config.toml
num_hidden_layers = 24
head_dim = 32
norm_eps = 1e-05
parallel_block = false
init_std_down = 0.00637
lr_head = 0.0171
warmup_steps = 380
decay_fraction = 1.0
decay_shape = "linear"
max_seq_len = 512
dataset = "wikipedia_en"
Each number is 128 + 32 x the weight over its row's rms, rounded and kept within 0 to 255. Layers, rows and columns count from 0. The size above them is the row's rms in percent of the matrix's.

# layer 18 attention key, 128x128, rms 0.071, rows 21-125, columns 0-63
size [ 81  91  89  89  94  97  79  94  82  85  96  92 103  94 111 104  98  90 118 112 121 111 104 101 110 123  88  92 102 108 104  99  87  87  98 104 114 103  98  86 107 100 121  98  80  89  90  76 107 112 100  79 104  70  99  94  85  91  88  81  79  85  83 101  74  76  95  85  95 104 106  87  86  83  98 111 103 119 110 112 114 110 100 123 132 104  99 106  94 115 132 132 118 116 111 114 119 110 108 108 103 118 119 104 120]
[[ 82 142 125 160 175 140 115 108 103 110 127 139 145 143 129  88 159 167 189 120 152 135 167  87  61 177 103 130 121 152 165  94 142 160  74 142 138 153  93 153 135 122 172 123 111 126 107 150  68  88 124 125 109 177 106  97 139  58  98 123 142 140  89  49]
 [124 103 129 109 143 122  73 131 133 110 128 151 145 106 172 139 112 155  95 170 137 179 104 136 108 107  95 152 117 114 150 151 137  82 118 111 118  88 163  80 100 106  68 174  92  83 157 145 171  92 142 160 122 125  89 132 131 122 117 185 117 129 188 157]
 [101 110 125 103 105 127  97 149 116 108  85 107 164 102 117 135 199 145 114 182 116 115  97  90 157 130 130 160 141  97 118 162 118 140 130 157 105 114 125 123 127  97 111 213 163 133 178 150 159 169 101 137 127 111 129 121 182 177 101  72 108  72 139 213]
 [128 136 130 109  98 137 161 120 105 115 148 125 117  87 142 106 157  90 102 192  73 185 118 159 113 101 182 121  72 118  86 172 153 162 162 111 106 113 117 147  69  97 107 143 190 134 105 121 114 103 139 187 124 104 155 153 130 144 121 101 133  95 159 193]
 [ 87 119 157 101 147 128 163 131 103 120 167 134  94 118 146 111 108 120  48 158 109 125 130 160 133 104 151 156 166  77 109 142 161  74 147  91 138 117 161  97 121 121  60 150 128 185  86 153 122 165 127 187 103 203  91 174 121 153 109 100 137 107 153 141]
 [137 168 145 111  52 102  84 138 149 107 123 107  91 192 124 155 144  69 105 158 131 111 134 134 152 147 137  85 143 158 120 136 141 218 166  83 120  79  92 149 155  56 126 127 128 165 135 102 157 119 136 109 197 164 105 100 169 130 100 196 164 120  92 162]
 [ 92 117  90  73 174 173 157  96 174 111 111  89 165 166 181 155 118 129 202 114 116 106 131  88 137 153 127  82 117 144 105  69 135 117 123 158 108 161 137 133 173 150 150  67 134 143 210 131 161  70  79 105  74 171 112 151  92 165 151 157 119 136 116 108]
 [150 120 118  89 181 146 142 161 109 147 138 114 189 137 142 124 161 187 194 165 156 157 117  94  63 159 139 144  87  95 128  92 104 115  24 114  82  87 127 147 168 129 146 106  83  93 109 122 111  97 134 126 167 138 159 117 100  72 161 151  59 133 114 121]
 [158 134 168 124 167 152 186  96 143 172 119 176 176 147 158  82 120 179 145 131 110 153 158  58 116 157 119 148 104 152 164 129 128  90 134 152 178 171 102 149 154 123 145  94 138 151 125 113 120 162  39 107  99 141 147 110 134  83 101 119 118 145 141 112]
 [132 131 111 145 159 185 153  99 176 118 117 128 141 142  95 114 148 121 110 129 187 111 111 142  90 135  79  92 138 122 152  65 127  97  66 162 101 178 141 114 140 168 205  70 205 209 149 133 123 151 147  88 154 140 128 146  66 141 155 166 136 182 158  89]
 [122 188 161 108 105  65  87  99 113 143 117 100 110 140 128  70  78 127 130 136 101 184 118 154 131 104 161 136 102 159 125 192 138 150 121 121 234  88 136 204  97  76  86 129 102 120 123 175 154 142 128 157 175 154  87 126 123 145 131 147 104  94 175 106]
 [148  66 135 149 114 155 150 136 107 129 148 107 112 124 141  91  40 181 140 123 101 135 140 169 122 127 163 110 116 142 140 108 101 116  38 145 155 135 147  31 146 156 120 142 149 125 119 176  94 142  85 114 169 102 159 129 103 119 100 100 170 153 129 113]
 [ 96  90 202 159 142 109 113  92  98  51 153 178 114 170 123  54 119 136 154  81 120 165 136 146 192 136  79 158 107 109 129 175  94 153 143 127 145 165 164 154 106 214  72 139 131 104 133 139  98 119 105  84 102 150  98 121 150 140 140  85 159 165 147 130]
 [106  97 121 139 214 116 145 104 116 138 147 100 155 133 109 150  41 153 131 127 138 120  90 210 153 159 163 138 147 141 152 203 152  85 118 159 133 109 154  79 174 117 133  94  74 136 150  83 162 123 127 176 152 152 128  98 118  53 111 143 148 150 146  72]
 [ 98 106 135 100 156 114 141 142  77 175 122 143  74 119 142 128 117 196 121 139 164 126 195 163 104 153 123 112 128  90 160  94 127 141  70 109 114 134 113 138 128  59 136  86 101 108 125  96 141 129 155 125 121  95  75 109 143 120  91 164 138  90 147  60]
 [168 125 132 133 169 146 123  85 108 146 133 162 158 122 172 153 170 106 100 141 126 136 153 121  97 165  73 165 197 168 133 104 160 147 142 138  65 150 150 150 103 152 115 172 154 182  97 103 119  90  97 148  45 203 104  66 171 130 149 174 158  80  82 101]
 [179 108 156 144 120 113 157  74 136 127  87 148 117 141 111 103 147  64 212 174 103 163 141 184  97 118 132 125  86  96 109  71  90 165 174 139 190 157 114 120 128 146 175 164 161  74 118 128  44 135 136  93 116 107 107 116 120 163 134  70 136 104 137 142]
 [130  96 125 156  95 111 147  63 167 145 130  99 175 107 136 118 127  84 229 169  93  87 109 140 110 141  85 116 136 179 121 114  95  84 129 168 155 126  97  89 128 151 112 135 116 134 118  95 112 144 103 165 215 155 117 109 164 128 137  86 138 127 141 145]
 [159 132 121 124 167  99 188 103 110 116 127 154 100  55 203 110 109 177 159 179 160 145 124 100  30 114 114 114 153 112  93 108  99 132 107 143 129 138 116 125 142  96 102 171 170 167 132 133 115 136  73  85 127 136 167  97 157 127 132 143 162  98 150  95]
 [ 65 116 179  88 112 120 136 137 139 144 142 102 162 163 133 142 135 124  94 111  80 148  93 127 167 167 154 155 146 138 174 100 113 121 163 110 108 109 160 169 117  96 119 126  90 107 166 104 108 167 185 174  76  90  97  96 142 143  93 218  93 118 149 151]
 [189 145  90  96 135 147 175 124 163 112 156 133 151 139  93 161 169 122 103  57 119 139 106 143  39 131 108  91 167 158 106 138 146 162  91 156 100 187  98 151 140 120 162 101  77 144 180 152 107  96 134 136  71 209 212 133 192 119 126 130 136 120 135 109]
 [170 142 173 134 189 138 172 141  99 163 163 157  78  88  96 120 193 117 122 124 125 167 115 170 123  99 129 157 119 174 131 169 127 164 135 141 143 150  88 117 108 129  96 171 105 119  74 141 115  85 151 117  90 182 123 157 132 113 177  74 100 162 110 158]
 [115 117 125 114 149 134 167  98 115 102 122 186 141 161  96 161  93  92 127 115  38 127  72 124 103 111 133 109 117 188 165 111 100 141 172 121 116 187 144 120 104 128 115 118 130  58 154 168  72 122 103  89 128 136 128  88 146 130  96 133 182 184 153 129]
 [130 126  97 149 124 163  93 174  81 117 154 129 186 160 106 166 160 120  59 110 101  74 107 109 129 124 181 180 152 142 175 105 142 169 143 105  80 111 108 149 113 178 141 114 170 134 113 167  45 112 143 171  80 127 135 156 167 106 113 143 167  84 101  95]
 [143 110  92 153  99 120  73 108 149  84 115 139  48 161 158 218  81 118 115  81 124 146 117 127 207 144 154  78 131 123  49  92 117 191 135 159  99 124 200 137 151 139 136 128 199 101 119 114 160 104 151 136  88 125 176  90  69 185  96 167 125 141  87 167]
 [109 154 187 149  68 182 153 132  77 156 164 121 153 170 121 138  98 102  88 117  84 103  99 122 150 104 147 149 129 131 125 145  92 154 123  85 127 125  56 157 111 233 139 154 115  89  70 193  36 190 163 135 152  86  70 131  92 113  99 137 101 122 121 160]
 [ 96 109 106  87 105 176  61 104 182 125 128 118 180 161  97 127  86 180 132 154 114 171  94 148 150 161  81  88 115 142 175 150 123  96 191 163 116 105  95 145 130  55 136  68  58 113 145 105 115 113  96 131 161 111 122  92  89 126  64 114 168 197 142 118]
 [148 160 120 133 146 111 215 112  72 126 111 161 170  87 166 114 134 140 144 149 102 112 156 123 124 118  76  94  97 125 112 113  97 117 109 188 168 178 141 140  96  59 167 138 152 118 173 157 120 187 146 108 160  94 162  89 114 137 145  84 171 124 112 158]
 [142 175 133 131 140  95  59 127 144 150 131 161 132 124 169 105 147 163  80  77 123 110 142 100 147 147 118 147 177 109  90 166 123 199 125 145 126  94 132 144 135 100 152 127 149  97 146 136 138 169 166 134 141  80 161 169  93 157 129 139  81  87 162 139]
 [182  84 156 184  86 147 181 155  98  78 144 111 185 111 169 118 191 128 124 161 100 122 189 137  88 106  95 125  99 150  96 124 143  86  70  86 125 147 136 171  87 180 105 154 143 151 159 155  94 174  97  93 155 123 125 166  93 113 157  95 166  98 156 153]
 [153 163 118 135 164 121  96 201 207 167 120 145 107 142 128 140 158 127  73 128 136  96 109 123  78 151  97 123 133 101 107 119 147 115 100 163  85 128 172 156 160 106 134 117 144 189 148  93  98  98  86 145  70 134 124 151 113  93 126 132  69 132 150 104]
 [129 101  87 139 134 128 145 119  68 123 119 139 149 121 100 107 115 203 179 119 151 133 155 151 100  99 111  92  84 133 108 129 109  98  98 199 194 144 128  89 119 103 153  84 125 111 122 153 151 127 149 110 171 132 106 149  67 127 144  71  98 117 107  76]
 [112  89  74 155 181 125 168  86 130 149 114 120 164  96 124 139 114 164 209 171 162 103 124 145 139  89  79 102 138  97  93 104 129  89  96 153 109 136  94  58 192 171 157 106 143 120 112 100 154  98 105 120 166 147 141 124  81 143 155 146 163 168 107 107]
 [204 140  75 115 116 162 140 101  93 108 164 189 168 113 171 115  86 124 184 175 150 137 109 143  87 104 109  56 136 131 105 124 122 116 102 121 153 167 116  94 103 107  80 127  87 136 115  93 149 139  95 140 150 139 151  73 107 151 101 150 160 145 120  85]
 [ 84 132 139  90 137  92  95 161 180 187 152 130 116 152 123 154 119 178 116 121 177 157 115 133 139 173 150 140 156 124 120 185  94 174  76 146 175 136 105 196 137  38 125  75 106 124 125 121 154 114 112 102 135 118 128 106 153 114  79 124 133 135 138 142]
 [150 214 149 124 109 101 106 128 137 109 125  98  43  94 175 155 165  74 100 131 173 133 158 104 138 149 144 106 113  87 164  99 178 117 157  90 148 155 161 163 141 165 102  73 150 141 158 106 117  98 101 185  87 182 138  95 129 106 115 147 140 116 154  85]
 [ 99 154 135 159 126 114 168 153  72 154 113  64 173 147 120  83 133 151  70 143 171  83 195 150 125 168 127 110 130 115 122 137 128  91  63 130 136 106 125 108 153 133 114 132 150 141  51 152 125 178 143 168 187 130  99 220 113  69 122  50  66 136 113  80]
 [ 92  71 164 154 126 105 142  61 123 103  88 109  95 139 133 145  61 124 163 137  81 133  88 134 172 193 101 146 110  98 151 131 147 146 114  87 183 140 114 123 154 116 114  74 155 111 161 121 108 176 126 106 171 103 130  74 131  97 109 157 140 144 143 166]
 [191 160 145  69 150 129 108 125 127 139 160 148 111 152 135  48 117 125 132 107 153 115 113  88 140 108 148 104 127  91  98 123 122 189 131 107 124 120 102 103 100 133 114 126 133  91 135 149 162 121 183 142 115  95 139  74 156 163 127 129  84 143 114 149]
 [160 108 116 163 164 140 201  84 114 116  85 148 160  59 147 156 116 148 186 165  61  95 121 197 115  97  75  79 116 165  90 152 132 135 132 154 161 152 146  74 156 139 151  99 168 145 106 104 126 156 132 100 197 147 143 158 123  56 123 119 118 169 133 106]
 [126 132 134 121 132 166 182  94 165  88 103 103 142  66 140 149 159 144 163 123 149 135 152 158 137 131 158 143 148 129 114 147 169 160 124  63 190 189  37 179  83 157  77 141 175 142  86 120  84 133  96 129 127 166 138 106 130 113 153  95 155 132 170 142]
 [ 89  98 146 168 123 101 124 186 178 141 162 118 137 132 102 171 115 176 111 130 133 103 152 150 168 149 160 148  70 123 133 119 114 146  80 166 183 140  77 105 133  82 150  80  74 153 129 102 128 138 146 114 209  86  82 179  94 115 123  67 170 149 129  95]
 [112 164  91 125 191  80 154  90 159 159  54 115 116 109 136 168 114 136 151 138 155  83 198 138 159  74 157  54 139 147  66  63 115 132  83 150 152 177 109 124 170 101 142 118 169 181 113  88  91 135 119 122  91 146 157 121 184 169 123 133 186 127 108 176]
 [120 171 152 157 108 126  93 122 152  80 142 130 126 108 101 141 165 110 132  84 128 124  92 162 117 109 155  96  99 112 129  86 139 110 166 168 136 180 143 202 114  94 135 148  94 134 130 111 145 135 156  41  42 170 120 104 174  97  99 134 145 114 181 141]
 [150 155 118 185 186 183 136  56 134 101 140 121 147 126 152 115 140 140 153 100 113 126 108  97  80  82 126 108 124 198 151  93 158 119 142 157 155 183 118  93 138  87 113 162 131 133 148 155  99 167  51  85  36 144 127 129 112  90  71 115 141 136 105 147]
 [118 113 100 141 117 160 179 101  86 116 161 107 166  90 168  96 106 113 162 168 119 145 113 103  82 113  78 127 162 169 115 105 144 120 126 105 142 129 117  99 149 125 133 157 133 125 181 156 111 182 139 121 137  84  77 114 109  91 121 176 130 198 153 125]
 [ 97 118  97 148 154 117 117  92 204 135 110 136 121 102 112 174 162 162 133 104 140 143 102 125 237  72 132 126 127 139 126  68 145 161 144  84 180 130  98 113 155 105 137 182 139 105  89 162 133  85 118 118  93 183 162 113 154 140 139 181 132 136  96 180]
 [ 72 143 214 105  85 113 133 167 156 139 147 135 138 136 132 143 182 109 158 120  83 120  81 142 190  84 140  86 104  83 118 180 149 177 152 142 167  96 154 149 118 114 120 169 149 128 144 133 116 145 161 136 147 178 110 137 107 164 132  84  80 125 143 161]
 [152 181 101 183 163  47 226  85 189 121  50 146 105 113 159 135 124  76 116 130  95 156 139 175  94 127 147 172 124 153 141 103 155 114 105 157 115 165 137  74 122 115 146 171  86 132  87 100  73 150 121 193 122 131 112 116 155  72 143 141 120 111 106 120]
 [109 154 130 142 102 144 186  88 136  87 164 144 135 109 102 129  99 133 176 159  78 168  90 137 113 124  59 149 126 119 135 101  91 165 160 103 127 113 126  86 157 161 134 160 186  83 114 150  88 180 158 140 133 156  60 109 117 127 105 113 105 190 166 126]
 [ 93 131 165 116 113 180 111 155  89  87 143 153 120 127 117 130 184 118  66 181 146 107 104  94 120 146 111 138 121  98 170 156 123 163 120 110  73  46 146 109  95 147 105 155 135 138 135 127  52 193 150 146 187  87 107  85 104 123 119 115 140 107 155 151]
 [133 103  86 154 189 127 141  69 113  99 117 174 157 101 143 141  83 146 154 105 107 144 148  99 109  97 119 149 153 156 130  92 135  73 165 163 108 144 180  97 126 137  98 120 145 165 151 171 157 108  70  78  98 166 213 128 162 113 121 129 139 147  61 134]
 [ 84 164 114  72  77 164 153 122 127 156 148 129 116 139 120  66 121  84 114 222 116 124 121 115 124 139 126 132 152 124 122 129 123 127  85 143 113  91 122  77 127 158 111 143 145 117 125  70 121 191  86 180 165  43  56 156 115 106 132 221 134 151 161  95]
 [151 104  90 156 111 153 118  41  94 113 145 141 166 108 157 165 117 149  88 150 152 117 152  68 132 152  75 170 115 164 166 146 104  87 108 174  66 100 119 106 112 136 109 103 132 170 133 129 199 111 106 131 146  93 130 115 114 148 121 121 163 124  30 138]
 [173 162  89  97 106 121  99 178 151 161 134 140 116 101 113  61 129 163 115 155  92 139 141 136  76  84 114 105  79  92 127 138 133 197 168 151 111 133 114 169 122  94  98 144 123  77 118 121 134  17 139 158  82  80 137 146 146 133 147 110  88  99 191 158]
 [119  67 108 122  99 118 110 141  95 120 141 115 103 174  46 138 137 175 151 113 107 139 149 156 145 118 138 101 108 109 108 100 102 124 127 152 102 103 159 183  98 127 166  86 119 143 172 138 160 114 144  86  78 128 181 139 117 129  73 147  64 152 109  90]
 [137 100 132 202 146 151 143 148  93 125  99 118 134 116 137 141 109 137 107 132 133  80 170 157  99 147 190 168 134 138 116  74 140  47 144 113  99 127 116  65 144 156 174 152 140 141 135 111 144 178  72 182 115 120  84 109 135  79 139 174 132 122  56  73]
 [109 176 101 117 161 133 170 120 136  83 176 152 143 139 129 119  54 135 136 166 134 105 140 154 107 104 176 117 134 153 136  76 130  82 112 160  75 170 129  93 116 155 120 134 141 128 122  93  83 175 102 173 144 120  78 116 155  44 105 136 171 182 130  77]
 [139 138 131 143 113 142 184 159  74 132 140  90  99 156 117 147  54 144  78  66  94 153 112  58 138 164 130 194 189 179 137  90  94 121 105  87 161 115 164  73 133 106 179 110 146 144 157 119 117 150 162 103 146 112  54 135 142 167 118 171 121 199 132 108]
 [171 171 135 176 168 157 167  57 115 105 153 137 111 161 123 113 135 140 158 127 195 127 167 127 125 127 197 170 126 130 140  42 131  86  98 170 110 141 136  57 117 133 157 172 109 115 124 110  86 139  72 168 108 141 123 133 177  64 127 138 159 104  95 101]
 [112 108 123  60  95  87  88 162 179 156 138  77 104 126 143 164 124 120 118 135 118  96 105 164 190 147 177  99 130  26 108 153 142  96 116  92 125 133 117 177 118 101 115 127 109 126 162  36 143 189 142 151  99 101  73 145 109 129 122 166  66 143 135 181]
 [108  94 151 111 113  87 146 168 163 122  90  77 156 100 131 182 146  98 160 171 112  94 212 117 149 127 110 176 202  90  89 149 139 165  94  94 141 102 118  82 130  89 159 136 116 155 140  97 100 124 165 151 134 185  71 111  93 111 127 118  92 180  61 140]
 [110  82 145 138 119 107  60 122 137 113  87 136 150 121 157 144 160 127 120 146 139  98 155 116 101 124 157 133 116 115 116 108 134  86 135 202  73 136 104 109 115 159 159 172 113 133 136 189 103 145  79 156 111 157 212 127 211  66 184 100 156  82  76 162]
 [174 106 117 146 132 143 106 114 101 149 136 115 101 132 149  77  34 164 158 198 117 129 143 116  96 141 157 164 138 155  88 141 130  96  86 121 120 106 118 104 123 117  88 105 131  77 149 149  91 153 163 197 136  20  73 125 175 110 123 180 134 139 112 114]
 [126 134  83 147 193 162 190 102 111 122  96 132  89 129 150 130 142 104 103  72 100 120 177 125  40 181 106 168 121 183 101  78  95  87 128 207  87 167 151 113 123 170 166 158  93 163  94 134 134 127  49 174 115 184 150 181 149  89 136 101 179 167  83  90]
 [128 103 129 208 179 150 104 142  88  83  96 100 137 144 139  96 162 123 118 121 156  99 168 112 104  85 153 119 115 159 160  90 132 133 130 138 108 135 144  88 131 147 133 126 104 171 165 154 113 136 102 161 122 106 230  93 166  72 124 127 205 100 112 115]
 [116 104 123 170 112 170 139 136  37 126 132 147 107 138  66 100  93 176 132 172  96 146  98 102 146 115 139 181  95 137 203 101  87 121 114  69 113 112 182 103 128 103  60  96 137  64 191 148 142 152 127  63 177 100 114 127 122  87  82 115 119 205 128  78]
 [131 114 147 112 106 117 121 101 164 106 119 139 129  99 196 124 150  82  96 137 110 151 122 144 223 109 162  99 128 110 157 178 151 128 115 116 155 139 147 116 136 100  92 117 109 100 154 107 105 126 164 130 163 126 172 119  86 152 184 143 155 117 183 119]
 [ 99 130 162  71  99  97 115 146  90 151 182 131 132 134 157 169  93 175 142 145 105 138  88 100  88 148 133 176 163 147 109 143 142 133 142  86 137 106 172 139 145 123  96  80 122 113 186 135 153 106 127  86 170  64 115  83 113 123  80 164  61 134 176  93]
 [124  96 150  86 102  80  69 131 134 105 156 117  84 129 125 123  91 136 123 153  74 118 158 115 190 100 186 202 112 115 130 135 133 126 132 121 150  92 147 155 113 149 146 160 157  72 140 175 132 174 184 143 130  81 138 127 123 149 111  64 100 116 124 167]
 [126  97 109 140 120  88  87 182 187  91 103  99  96 138  78 131 152 149  92 129 131 129 170 126 161 107 157 115 118 115 144 127 122  66 110 138  80 110 118 194 117 143 138 107 120 143  97 104 160  97  86 144 120 101 143 131  90 117 153 109 185 159  77 189]
 [ 95 100 124  93  90  76 156 148 157 211 136  77 140 136 103 109 178 165 197 171 166 164 134 122 201 102 140 120 152 128 129 120 123 163 179 100 167  85 150 155  96 139  73 107 167 123 121 124 144  78 178 154 163  80  29 129 167 156 126 168 110 135 138 181]
 [197 140 104 166 168 168 179 109  68  69 136 151  91  86 111 177 133 112  95 111 137 109 123 101  60 128 180 159 133 113 138  78 131 164 119  75  91 193 120 134  97 176 163 155  90 135 102 129 113 144 103 161 131 152 145 118 122 114 129 150 180 112  73 126]
 [140 157  86 137 156 135 169 113  85  85 125 107 141 121 177 115  73 156 126 147 132 171 162 124  88 145 112 126 126 157 162 105 115 116 110 134  94 158 158  89 129 114 103  88 119 172 131 152 122 144  90 121 150 122 154 120 157  67 160 111 131 160 118  49]
 [159 154 141 135 103  70 137 143 126 143 126 132 106 123 116 124 117  72 104 126 127 158  99 143 137 111 153 171 121  83 121 133 140 186 132 111  66 143  94 101  85 128 129 162 123 103 121 125  82 149 192 178 138 134  69 152 107 139 123 113 121 122 184 156]
 [ 87 105 122 166 147 112 173  93 194 123 106 126 124 102 167 153  84 135 149 114 171 123 154 158 108 133  74 129 171 134 114 133 111 112 145 131 120 175 134 109 142 100 194 104 141 183 151 150  37 128 105 135 120 140 119 133 207  83 123 112 137 156 116  87]
 [ 87 129 175 147 126 126 201  64  89 125 150 138 147 133 127  90 134 100 211 156  79 131 100 148 132 135 119 132 132 114 191 137  81  84 159 101 100 132 153  84 142 185 135 172 138 104 120 166  95 168 116 121 128 142 129  95 126  86 161 156 106 156 133  88]
 [124 124 140 140 127 132   0 128 140 105 123 113 103 144 136 161  55 164 133 104 155  98 127 133 156 176 138 167  75 144 154 164 178  87 139  90 125 133 170 130 160 124 101 104 138 184 165  81 197 130  90 114 133 152 134 135 134 142 120  91 114 138 120  94]
 [107 113  86 167 200 156 139 126 125  89 164 115 100 114 133  92  87 101 211 149 102  86 140 135 107 105 116 133  86 117 127 166 139 141 108 121 140 115 109  62 171  83 110 118  80 154 178 133 128 191  85 167 125 160 128 138 130  85 100 129 182 216 143  95]
 [110 136 127 157 163 140  21 193  88 102  96 155  89 122 117 133 134  92  45 117 133 122 140 125 199 162 165 133 126 166 124 130 167  50 170 123 133 124 145 154  95 138 138 144 119 140  75  88 147 103  78 108 106 143 126  78 124 158 154  75 138 114 125 156]
 [134 128 111 113 114 136  59  98 182 150  80 123 158 152 129 123 128  57 193 115 145 109 100 136 194 108 116 112 123  97 101 128 112 146 114 118  64 131 157 164  79 160 174  90 103  66 101  86 112 102 139 132 130 120  95  87 143 188 174 179 156 134  76 175]
 [136 151 181 105 125 142 123 108 181 125 144 141  93  92 129 190 106 136 121 146 128 157  79 153 185 144 144 137 143 111  70  90 150 118 219 100 119 167 150 113 104 171 155 154 124 100 145 110  79  98  76 110  54 150 164  56 142 159 181 183 183 117 155 160]
 [102 126 169 161  97 140 155 162  98 146 131 118 112 130 129  90 138 121 127 158  88 126 138 147  70 106 126 101 105 138 121 115 161 178 123  80 204 103  67 142 130  59  59 127  91 121 167 161  90 139 125 192 119  70 118 189 123 106 148 154 129 112 162 133]
 [192 123 131 112 169 126 162 135 114 144 174 129 119  87 108 153 129 160 127 141 113 133 129 133  50 116  94 126 163 136  72 113 110 167 149 174  79 146 113  88 127  70 127 150 139 160 104 199  97 136 168 125 125 157 181 144 186 118 112 156  94 113 155  68]
 [109 173 120 107 119 178  80 217  81 114 124  89 127 134 125 137 160 107 144 161 100 109 181 131 105 141 161 157  96 100 166 113 143  89 106  70 181 140  50 178  67 103 100 157  98 163 175 149 159 147 162 139 115 112 106 122 123 114 123 118 122 116 131  69]
 [116 143 141 130  85 115 120 140  96 150 131 133 145 130 114 105 188 107 100 136 109  79 129  91 155 109 164  59 153 123  79 136 124 127 120 111 172  94  63 163  99 128 103 133 106  93  81 118 113 145 163 135 159 100 103 163  76 154 140  74 151  90 142 148]
 [ 61 119 133 140 171 138 173 116  90 108 149 151 152 103 111  83 108 110 185 143 102  99 127 146  84 144  88 102 174 151 131 111 114  82  86 144 113 107 159 101 144 149 159 181 105 132 106 154  71 170 154 168 101 142 114 140 163  67 118 159  60 103 119  27]
 [132 146 115 111 157 139 180 157 137 138 115 124 147  73 167 148 152 134 167 137 130 116 130  93  62 118  86  85 147 157 111 102  61  79 115 174  69 151 133 128 123 122 172 124 113 180 144 107 125 121  91 127 121 179 162  98 188 128 154 103 131 142 140 114]
 [123 131 109 152 166 119 163  84  90  77 126 163 160 114 124 129 107  98 175 134 133 166 110 158  54 106  81 114 126 143 110  88 102  96 108 144 159 130 114 142 162  41 127 194 141 138 156 114 104 133 113 149  72 131 131  96 157 140 116 181 169 148 144 117]
 [161 154  72 108 152 136  95 105 190 102 127 143 118  91 137 136 216 136 122 119 150 136 165  90 110 115 124 100 144 115  80 143 111  71 144 161 137 173 132 174  90 166 123 140 152 150 106 128 130  85  85 123  96 192 183 128 148 207  86 111 152 132 131 133]
 [103 129 103 133 143 133 149 177  62 170 152 133 120 100 141 110 123 130 183 189 163  96 188 127  35 136 148 162 129 108 153 159 157 109  75  99 121 122  53 138  91 112  93 145 117 165 115 186 137 154 136 106 152 141 118 186 157  94 114 115  84  66 119  88]
 [135 132  57  96 136  65 132 110 174 136 104 128 132  95 139 149 125 153 138 149 120 187 140 156 110 109 117  71 200 115  72 138 121 142 109 155 157 155 142 158 169  67 190  82 133 141 164 151 115 116 130  96 101 147 112  64 160 144 100 183 195 121 118 133]
 [133 118 102 134 122 164  96 141 149  86 106  83 139 122 137 161 136  94  74 146 187  93 134 125 131 168 117 116 102 115  84 140 198 119 101 124  88  94  99 110 223 150 155 136 153 169 131  79 187 114 114 105 154 146 180 110 155  91 126 158 119 126  80 128]
 [200 115 160 145 112 110 169 125 171 140  86 150 127 102  63  84 195 166 198 124 140 155 143 137  74  95 115  97  95 114  61 150 136 126 133 162 127 183 142 108 106 130 144 114  88 144  87 167 130 115  99  59 106 143 106 127 157 110 167  85 143 159 147 101]
 [ 76 121 188 135  97 137  81 143  92 119 143 118  89 167 103 133  76 123  96 148 116 107 150 160 201 136 152 169  98 126 144 160 199 116 174  92 135 105 105 133  69 103 108  88 107 114 128 181 155 115 164  94 143  74  68 145 105 123 142 153 104 177 101 152]
 [166  70 104 159  79 114 131  70 145 134 163 145 184 135  88 110 151  70 216 111 140 130 142 126  28 117 109 106  86 100 156 108 124 138 101 154 126 110 138 113 142  77 211  99 119 139 192  95 146 143 107 124 136  90 115 110 132 107  75 124 148 119 124  96]
 [ 88  79 131 127 123  91 173 140  90 173 124 147 117 141 118  70  72 118 125 106 111 176 134 140 179  95 173 162 123 107 168 166 118 164 140  81 124  72 161  79 140 127  93  62 149  88 103 144 109 155 187 124 139  20 103 174 133 103 115 120  95 139 134 147]
 [152  79 149 102 119  89 140 152 132 146 159  86 139 118  67 116 146 162 131 105  74 142 142 153 152 111 155 130 127 152 157 111 121  67 129 180 105 162 159  86 159 120 164  94 140 102 175 146  83  84 149 125  19 119 122 115 124 119 144 130 137 175 132  79]
 [145 151 159 170 124 118 129 125  67 125 123 142 129 107 140 130 192  88 153 156 134 141 163  89 125  95 160 136  85 161 119 155 137 152 176 136 110 145 147 174  67 118 114 116 119 123 101 184 137 101  89 102 166 105 150 170 117 120 170 111 125  77 143 144]
 [183 120 107 107 129  68  88 199 125 145 129 145 107 138 149 121 150 177  64 101 182 124 153 139 121 147 133 123 135 147 110 134 141 166  59 133 123  87 138 139 158 127  96 108 123 141 137 147 174 144 172 123 146 111 162 121  94 152 115  85  96  61 137 107]
 [110 113 140 100 127 132 100 190 177 148  87 118  73 102  88 153  97 187  65 127 113 131 115 122 158 140 179 136 137 122 155 133 148 129 154 185 104 145 132 135 169 102 118  73  88 160 118  97 186  72 100 158  86  86 199 169 100 108 158 149 145 106 130  92]
 [121  65 155 100 112 169  62 110 162 122 140 179 143 210 128 104  73 149  81 122 118 164 111 132 169 126 143 156 102 158 122 164 119 205 130 128  80  92 137  96 120 152 173 149 137 116 123 129  95 138 138 107 122  53 160  93 108 199 105 123 147 140 143 172]
 [151 128  77 190 136 159 146 121 129 128 143  90 133  86 129 103 165  91 224 125 163 151 122 134  96 148 127 126 122 107 100 128 162  60 143 165 101 121 132 103 120 172 157 146 104 130 123 114 118 154  85 125  64 196 132 123 138 147 162 111 126 109 105  57]
 [160  88 180 133  93 122  96  88 178 102  82 149 154 169 117 141 136  79 103  82  80  99  55  93 208 133 140 151 112 143 105 133  96 170 188 132 109 167 137 121  39 152 148 143 168  91 111 163 111 114 130  72 108 162 176 118 117 166 177 136 161 118 128 193]
 [129 135 109 129 207  85 180 125 144 143 109 123 131 134 154 129 118 125 161 142 137  94 122 147  50  84 154 132 174  92 156 108 142 192  96  86  84 118  93 126 176 118 136 140 164 115 122 148 122 170 175 203 119  97 121 123 151 132 153 151 139  78 127  50]]